Weights of a small transformer language model.
Size: 10 layers, 2 heads of 64, MLP 512 ReLU, vocabulary 8192, 3.02M parameters.
Each number is 500 + 25 x the weight over its row's rms, rounded and kept within 0 to 999. Layers, rows and columns count from 0. Numbers have three digits each. The size before them is the row's rms in percent of the matrix's.

# layer 5 MLP up, 512x128, rms 0.133, rows 228-323, columns 0-31
108:513498510489513529496471523517537516505493512512559504500541484517504524508541525513496493514522
107:464470504492475492483480498487527522555479513503513518450506510520539484496541507497507507536497
107:494492467519493469487512468494544489530469518510487532499518516503516496489529519457493587529505
109:464496476459489508515544523482513496450504540513494481500492536551495508499522482489483526464467
092:508492528510487472492513500515469485505470517494530503454521463492522503469457491525489524495501
090:485510493521498485530475523498475523466516482485480498502561503519487481461471497486497516466482
106:516491500495509522545472452503544444504493517531511503483530481526516515532477467482510513491518
100:490499490454519474525505540491555499497519538485503495488502541511517537484484474502467511464503
097:472522492535501435504530473523504482455496499484487472497488520489511543535476496518499517523464
097:501495512505480512512447539465471461484494502487547481517488467497478513504454464478540510518511
104:558501522538536493484502496520459481470511498508511453473497482493495505490493453490508531486456
092:453498490516492517467471461503477486502457475511516522487526466458494509495524499458489508526502
105:512498518541516499439518481524507545524469508466472481487497492448489520489509532485483496489495
100:498498507511474435483480493520482524463485527489504532487478472553478505513508476489518539542485
093:467519496486505499494496515485548525511492508512490497458540515528504523513489514494524502525513
106:516496498480496472484507516456485505472549573477487463532510485473464491503442513518466532545525
095:442506534485457474470458514516532504539525527454509457448459468498521504514496525515524499501507
124:548461528471508524499431501537507528465551508470537504548528471462478452534470494501528481532475
099:508516455492493531538499452507495515511489490472512513519520491508496458497525521551516541472481
098:501514504504498514504524487456523517530518501516465491478542512450510520507501488519509518520495
107:513487529484470497495507459540532486501474524503514497518509442479495505510471481465467551495459
099:486522544515454487498493481530499511499518500488473513472506439495537502478512499487553537471498
099:468544502499523490500488511465542502496542487510482479481522454509495472464494523506514528542546
099:504499485492466450512525469478500478501498479538481461504503532480481502520500523519495516497504
096:451470545456477465476486498501490503466522503519471520549508502515432526505552474515457514468486
103:530507525500496499501458545482447509485530515515492474539548504520497524463435509536508476513516
096:490473484503484492530477509475494506501474506496533503460501514494468557488530516476510509476477
096:502486458509477479513524487483466488492508482459521467519510515524470474524526522528471488527494
100:482502502493519510459460504500511516452490496504490470546527500501517524519510455498483451533513
105:527523488454471516490509489490502529472519469528445465483520524509486527546504459489523497463470
103:550480523473530479558529510520522470510459459515524551536488508488476484509475508503505484508461
105:486509518479482511479480453479504503487487497456531491497500489529490559524514479496530500456492
100:474476460517499525518514502559488476536501480497511495502489498499494507526513451536482504529507
099:486501511500457475530481496423556496529498467477500486498492455487467476510466511520475520524508
102:511515488449532517498497508505503506512543536520524507474493491473469537527456470473494497527491
105:521496508515467521465477519495515493486548526466475476534523516505440525504523485511520489467495
089:488511476517492480479525529456472520469472489502454479471528543484499480526459483494486525504474
104:533483524514468483515544562507465449477488528508524472524491521481492500525476458519532518542524
091:465497507512495472498488515511494481516483484494536545495514506551468504541461494483482483456538
106:478478489531474536517559512496490474478495535497503550520537442504531478527529525480473498526532
092:469490523491482514484475446485521521512484518458479497501488474503475540512534482502536498482495
099:464523493502524521490497460485474504512492525457505532541480471502503525477471531504547492479479
113:477512493489502500485479519505536486496502546485459532475499505519520504481478484518552527496483
092:590442483509530463515490510500484512452505523510477515484504490483511512531506502533506495487476
095:483493459493479519476503473501454527490548511489481509525526500520456543504489506528465498501486
101:506511524486501525509438499477519494503530512492524459486488486497496488492477496518483468475524
094:476511522503483496481463474519515520514506479535497494479483495538547507537461479545474490473509
097:542508540535493483480489520525453524426524549504477535484487484493570499490532475496514482493521
101:424451515483509498529524461516505505500489499466505482473447470498455528524526517491509536515466
109:500511468561512485501504481507526463513501506538440506504482503512459527495509531504511444501486
100:525509508531485484530473510494476498474496493466519508506459523500479490523510497493528495532468
095:451463474500526531504448480478500483475496499487478560518495517525511513504492498486540534520520
120:460504513522553472508497483524474455528472503517488543489491484546509499513543459488452494491478
111:523487488501505519497493485500502520536513512520517443485524522514495481478472464517518514507484
105:481493475507536493488468527492515474513495506497522501517485488564477497468497473504560511496491
096:474509496451467506493487496518534502495466544509521463456491493497501434578461531496499497457494
096:490456496491484435514552506515509484572492508499509510501457489505475507532530504485474530492488
110:470521541476488477489541536474492459503501505508497510473467484546466537503536502496518546497499
101:523540478447456468498532473485515512511476478503492495500474484533506499491516518497502551431527
103:518491535500503492516533495478503511472538540516476527516435498499485485473483495519503481502516
100:518480496508539520517524453492464495486518489476551520523523523510479511514496457525488506498487
093:480506485455476525533541469445517526525498510511501497492516526477494476559465515551505526517471
089:481515477481523495510520513513461474476470521532503496467484495469512477485563500513469535519500
097:525457547476510513470470531517504471464499521464493479537500541555490505513526501484494495482501
096:473496507498534466465515532508483485515473489508516470489529480464504485469509493522499516537516
093:503478506544464477563496508471474511470475502486454511503516493538513512477480474484554534486454
096:506527494531505512508530476504503490493531488480464498485520524470468506507497508490522493468483
088:432473464494490531516505537500494527527498479502487508517519481500474522506503481433513482511538
098:489529511538541496468484522555484493496467480546498524496496489451494484475522516502471511478499
108:490489488523493477514510498558497470506521497508500499507543538490496461515475498521503508510501
091:469529519467507486446513502517495550496517535511488533487482501490484475531499487548494509508512
095:475496487528507505450530532480507506471498547488496469490519517531496508485503488492550531502481
103:481484527530496475480488510513498493504526512513470491518495530474520559473474464545468521497503
104:529511510444508519448537528540512456478488475490471505494464515525459470487515484548522547514535
093:480472479495486473495504473491518535548495521474545546488523473509496457493531512464484510522480
098:476471485495511489465482503469469485498484520471535454518514536496487526542521533491542517487473
100:483496477489503496480502514461527537504495492496537526509490503520502489536494481499495512507504
115:442495507467504528468533509519461464511508496495530533486503490472492525498532542478537504506523
101:537472490536476527531500447513478524464504547493466473518513495503465530494524466500501500555528
092:536508502487528477475502501469487510502511487500523485517570486527458458522520496499444515550461
093:513480534529481486427532503492489524528495495501448503469466477451496485482515538508507517476463
106:499492531519479533530458480510527515503493522482517494501495471514463478492482444488475493449554
029:532474522481482531518487503523515476528525467475497510437553485490523517529536516536501490474503
098:520472538509517475516497486473518490536450521511445518468472518485483517524528444482534508506500
101:500493524485505469536488502523455506542504520470491501458510491513490488524490479470506478491497
096:540498503476498455517476483453512492511481490521495506530495501513497501523503511475542511494467
089:523529464529490490469464488516491487494471477473478451518544523511493487492450520501479478492490
115:500453509430490471504482487467493463456513498491506517508458496522503463517528502515562477540496
106:483455520470465447519482549493504534532481522500527475475497484515509500483528467493499496478506
087:509511518526517524505500458483490513493537495518446492505519528517525490526469504495488504490508
102:453460482533482528508469497479456484526494483509532495515495515512467462496521515543518528480535
095:520500528505481464492488487523479500519532505477519525479529524487500511481510506486528510490539
100:485504514546510472505492504501495457510550437528526542501481531480524491495504468475478504498512
098:504488471484498525462471530467523500524444495485515522515502538566508496482503475527471504549496
088:531507471482487469432496476527513482502492492516468485523512454513471509491499513527494457494545
101:480532457491559461512553500486465483499526489495490472513503515470503493476493456505476526510459
# layer 5 MLP down (transposed), 512x128, rms 0.261, rows 228-323, columns 0-31
108:518481517515471533508528506545492444502479497493516524494524414483485510481497495524503529509482
115:495481499476554523495506443456540480505482488486521505505510475507466516531470486472513459525443
110:484500484511529509490487568485481505516470499488536516494475474486517489512488518493462444481491
107:519538492488490523482545478511497472523499502512515539485482503476493500529552473507451498524488
080:486477480471495496511520528539469489490517467499513500516492521506470520509540497530531499483489
089:482484533490526468529543485519491450487480566538485484522494475515491480467472492480472501471486
111:490502486499527520523524504513475494471502463489498506460450496501511496504469436513456502486512
107:506496518516475462501512498543504496530460494474527462539521519454482505495495486516513490509497
105:488525499513425541533521496545515508506472460498534468508508531533481488480506470490524470489512
095:499499516499520473503492476523498513525472514521477516501497489492481523569507513482507465520526
108:530536461541513499512519500471488445531494497496483484500498508514513503469495470522515463502473
087:503502491497483488564529549491553527495524528521474500528456515522508534523497516521502530493517
110:509479503494504512519512480505484552499488550533504476484520474446519483497527457546496505496510
099:489521480481514500535515513517487556505493487527457485464514541502482480529482487550494493477512
080:501496511524517495474505500519445481480516493452523488492468517470509520460501478472475477474503
099:532501489514531441486525526510492468493540487512505520525474501479449535472482520520503474475560
091:478490499497498514507524463547484491459481506466514486528532507479479510459527448517455511458502
114:510498509462482478517501518528527496519515477478481487460510487519482443482474485495496481527525
097:504455514538512503516538520521491462510504423483506496503548471485478457465481497525509502456539
119:463449516533535528476516534509500504519485504538517459528506503491521479516522459479494502461505
122:481459509529503497474488500480471484539476471483529500490489495515516523519499497491488498538473
094:521461542470489468554493508491520483519496482503499454498502533530529500537523521494523515506506
111:526503498486518490515515494510487501498522529513494501458475461527520479524528508489517534485496
085:452514510531454492497509548517464482461440496523482531472507446509509525481523496490513492487500
086:539491473539526516531483504481490528523454492508505529488523488496501493514476538498513482500511
103:468522518482444468484468497541490458512459473478537514470550477520477517512563508516469520508492
100:491558463506500522536474498514481526510469514510527512499529469491482453510552543488509483484511
092:545493560538486482474506527477573466449482537478519512483476509573497524526473527512534474500500
117:541530521484543509539512503497492513538526512476502482544518530522467482481468516484483522503493
109:510488487523424503517446484494508493556548503509448499521481499473483507511502522511496492516478
098:477518476509498473434493500524475511510482509491469511481518466530449503529489524478516469512512
104:475530457517472504524526505494475469551497477478514472485510506479509478493491500478505484505486
106:466495506525526483463513565510498484512464480473516489524502542464451546517512521472499509509483
098:505499497502540501504521520553450487490485495512485511493516523519512524484547527511539516521512
099:543485494534480478500488508475496500523493564506493489515508453530507492523495481516524524499483
127:499504493532510477487466507513447486546524539538462485488490528521474497479516531516493489477479
079:574478506487474542537502457510483528513481526491559477493520507508505525512490483507510518507489
115:467514504501500522473494547524476483497495501469483500535531514491529496481523524460491547501524
084:538507535503530530500472501489453508529494540538456472483566501465522487518531489514531518501463
122:496478470460495530469498498426514499481487452467533513476510460513504470505521560518530483509506
086:509507516486519503490508514459533433499497533519529528505477489517510485486480513496497492487502
104:474492521481468487478480481500484486474526515518495478499523570479548518476506467523528484491510
114:453481551516493492523529502495535494488499467471482511492480511535458502523495480484483506514533
085:502500489515508538482513474501526479525490501474560481516485476528515479502479496465434450505522
095:490462467500458514473484502461552509511441501505469498468523483501505478518457532487499484539499
105:514490497469528514492484538533515505533497492522521530528500477480481451487530499462481504532514
094:545513483550503531496495469492489522475542482477474500501522509480463536440504468492518540522521
093:482477452512478451509506491496511489508527464457458500510549512464492477498478491545507522462476
093:556513469479502500472501483517484496455534496504509517506492513510565507546557489465519480513530
121:535496489519458504536513497515461487528520522527500486493495473500578493493526459506511525518489
093:506501501508484493494484490491517494502482445489506430535548548485458474499503504563518507481501
086:499545472508484483510525498532491465474489505493507519528516507509485489439509481484469486509495
116:497539500516466516472495531482500485530522449485478491519438501497487503493525543425514522482509
115:457467508498475468499490525487521421511520459467511505536516511508478504504502493509532480520472
113:484505535498502489449507510495519488470494510483510493495475476526493529464488469509492487512527
098:503511522492497491547511512525521515487526466485509494501479568479499568472514522543468514502490
101:434554458496469474518514498472536543438496472487523520537545491495485434493545490487515499512490
104:505535557488518487487502502492529501462504486527503469510449512517492527500547490457508482472516
106:516502507474502537556483495518463481496435486459517453479505501485519517458536494478517494486477
094:481528454540498473474510515551512519507436486516487476464493501517532510457486517519508527491528
090:451489499532472492512493501492476495478501496512491484518507455523500502502494493473499477499530
098:530502527487516490473488506510467484486499481481518485521485523498560488498461480475514501472533
085:505489496529525486489500485495542516512504483486494509492524507564505507460478497507517503520530
092:539483489503456500497481513503522457469514556528520494450551454511522492483468499509477513490501
104:473528489510503475487505508513456457516513460536492490484512501505503477509529541512516455496474
090:508512509491514501514505512498433508487492553523500473488528521485531543508532503505507537497503
092:480500514456474493501457485541523528509527502488505496516515529491542526490483470499484519541443
070:532520483539528516489486486521541502485461500535507525516514521511476469489490515493493478505494
087:501466507453507492507512510493501428460500544480531521497510484506518500515496437493504449479477
094:511513468493498502509523507533507507493472495515554477470491522450468508513493492502497510471535
097:482518496498500506557510480483505478507468523509507495463495476508500501529517477490497514486489
079:519489507493513469513482513492498468503520459477493514531488455496434512511468480499499516486501
100:520498456491526519498493503471455493512549500524546520526518508457515543556486569499498496494515
106:481505484484546473481480481529496535479494486452480496523488511478500469473486459533544494508508
089:503514495494489497504461515527469524460528460535457475531491555487491496547462481530551531502516
084:486479505521548557438527451509493493517530520472464506472480503498494522522500467459464472488506
094:507564499531549454516508538485465523519488511470510500497518497484481457466517496475532539515505
112:486526489502499496499527536513493509508475470501550513521505492488504521478515513521553499474493
105:483521526472538497503491551537487525507551533543497479530497542463541487482490495489471499476495
099:470520452509504542520496494495536540528476530530507526480469528498497530485531510534531536524506
072:500476518494532518481491496522530477480482496476533481531507508505471508511514540466514549473534
108:503527503493506468519475460505499531491506519544459496498479496491543485501498478513539465449539
040:479480508548529499487485486496534482544461526453525491508484474514547486512549477504495493490519
092:535470500475500510472477499467511467485497508548477505499500520516489489509530464477517506490528
109:519484525505515455525520537530489492513513497550504488464466493475445513464485463521549477510484
099:501504511509495486478499494501485509535492537451462551488508517534488520487515522472486517466472
083:471498500495507523487554515515489512522483498532496480412496485538497498454542474480506502492484
117:561509535464511504511502482516484487494502482472459493508464491556471486472491479546512536528487
114:499458497499454507519487526491494487528506504513453493530490518457506502512492524510506456521459
091:536492494469444499502513491542508536496508529541492489495511485480518489538483495512509490547457
099:470493510504486500542494501514495483505458526459546526503488454447462514470477469498482504489502
086:533480538473513494469506503535516523506484493487479494551510466533510487501485517470489487539484
102:552492497473497548496488499488465499503471470492538478501482495516492475508477459507485522481519
096:547500525511488507481450490522495532492482488523497482524459482516532503536520534488495494495505
096:516495515474531501474505488482459523470514495504526521453467492462490463534512512479485489489481
106:498532519486505515514451554554494520494557482463485520494519536495504488500477467502511520489475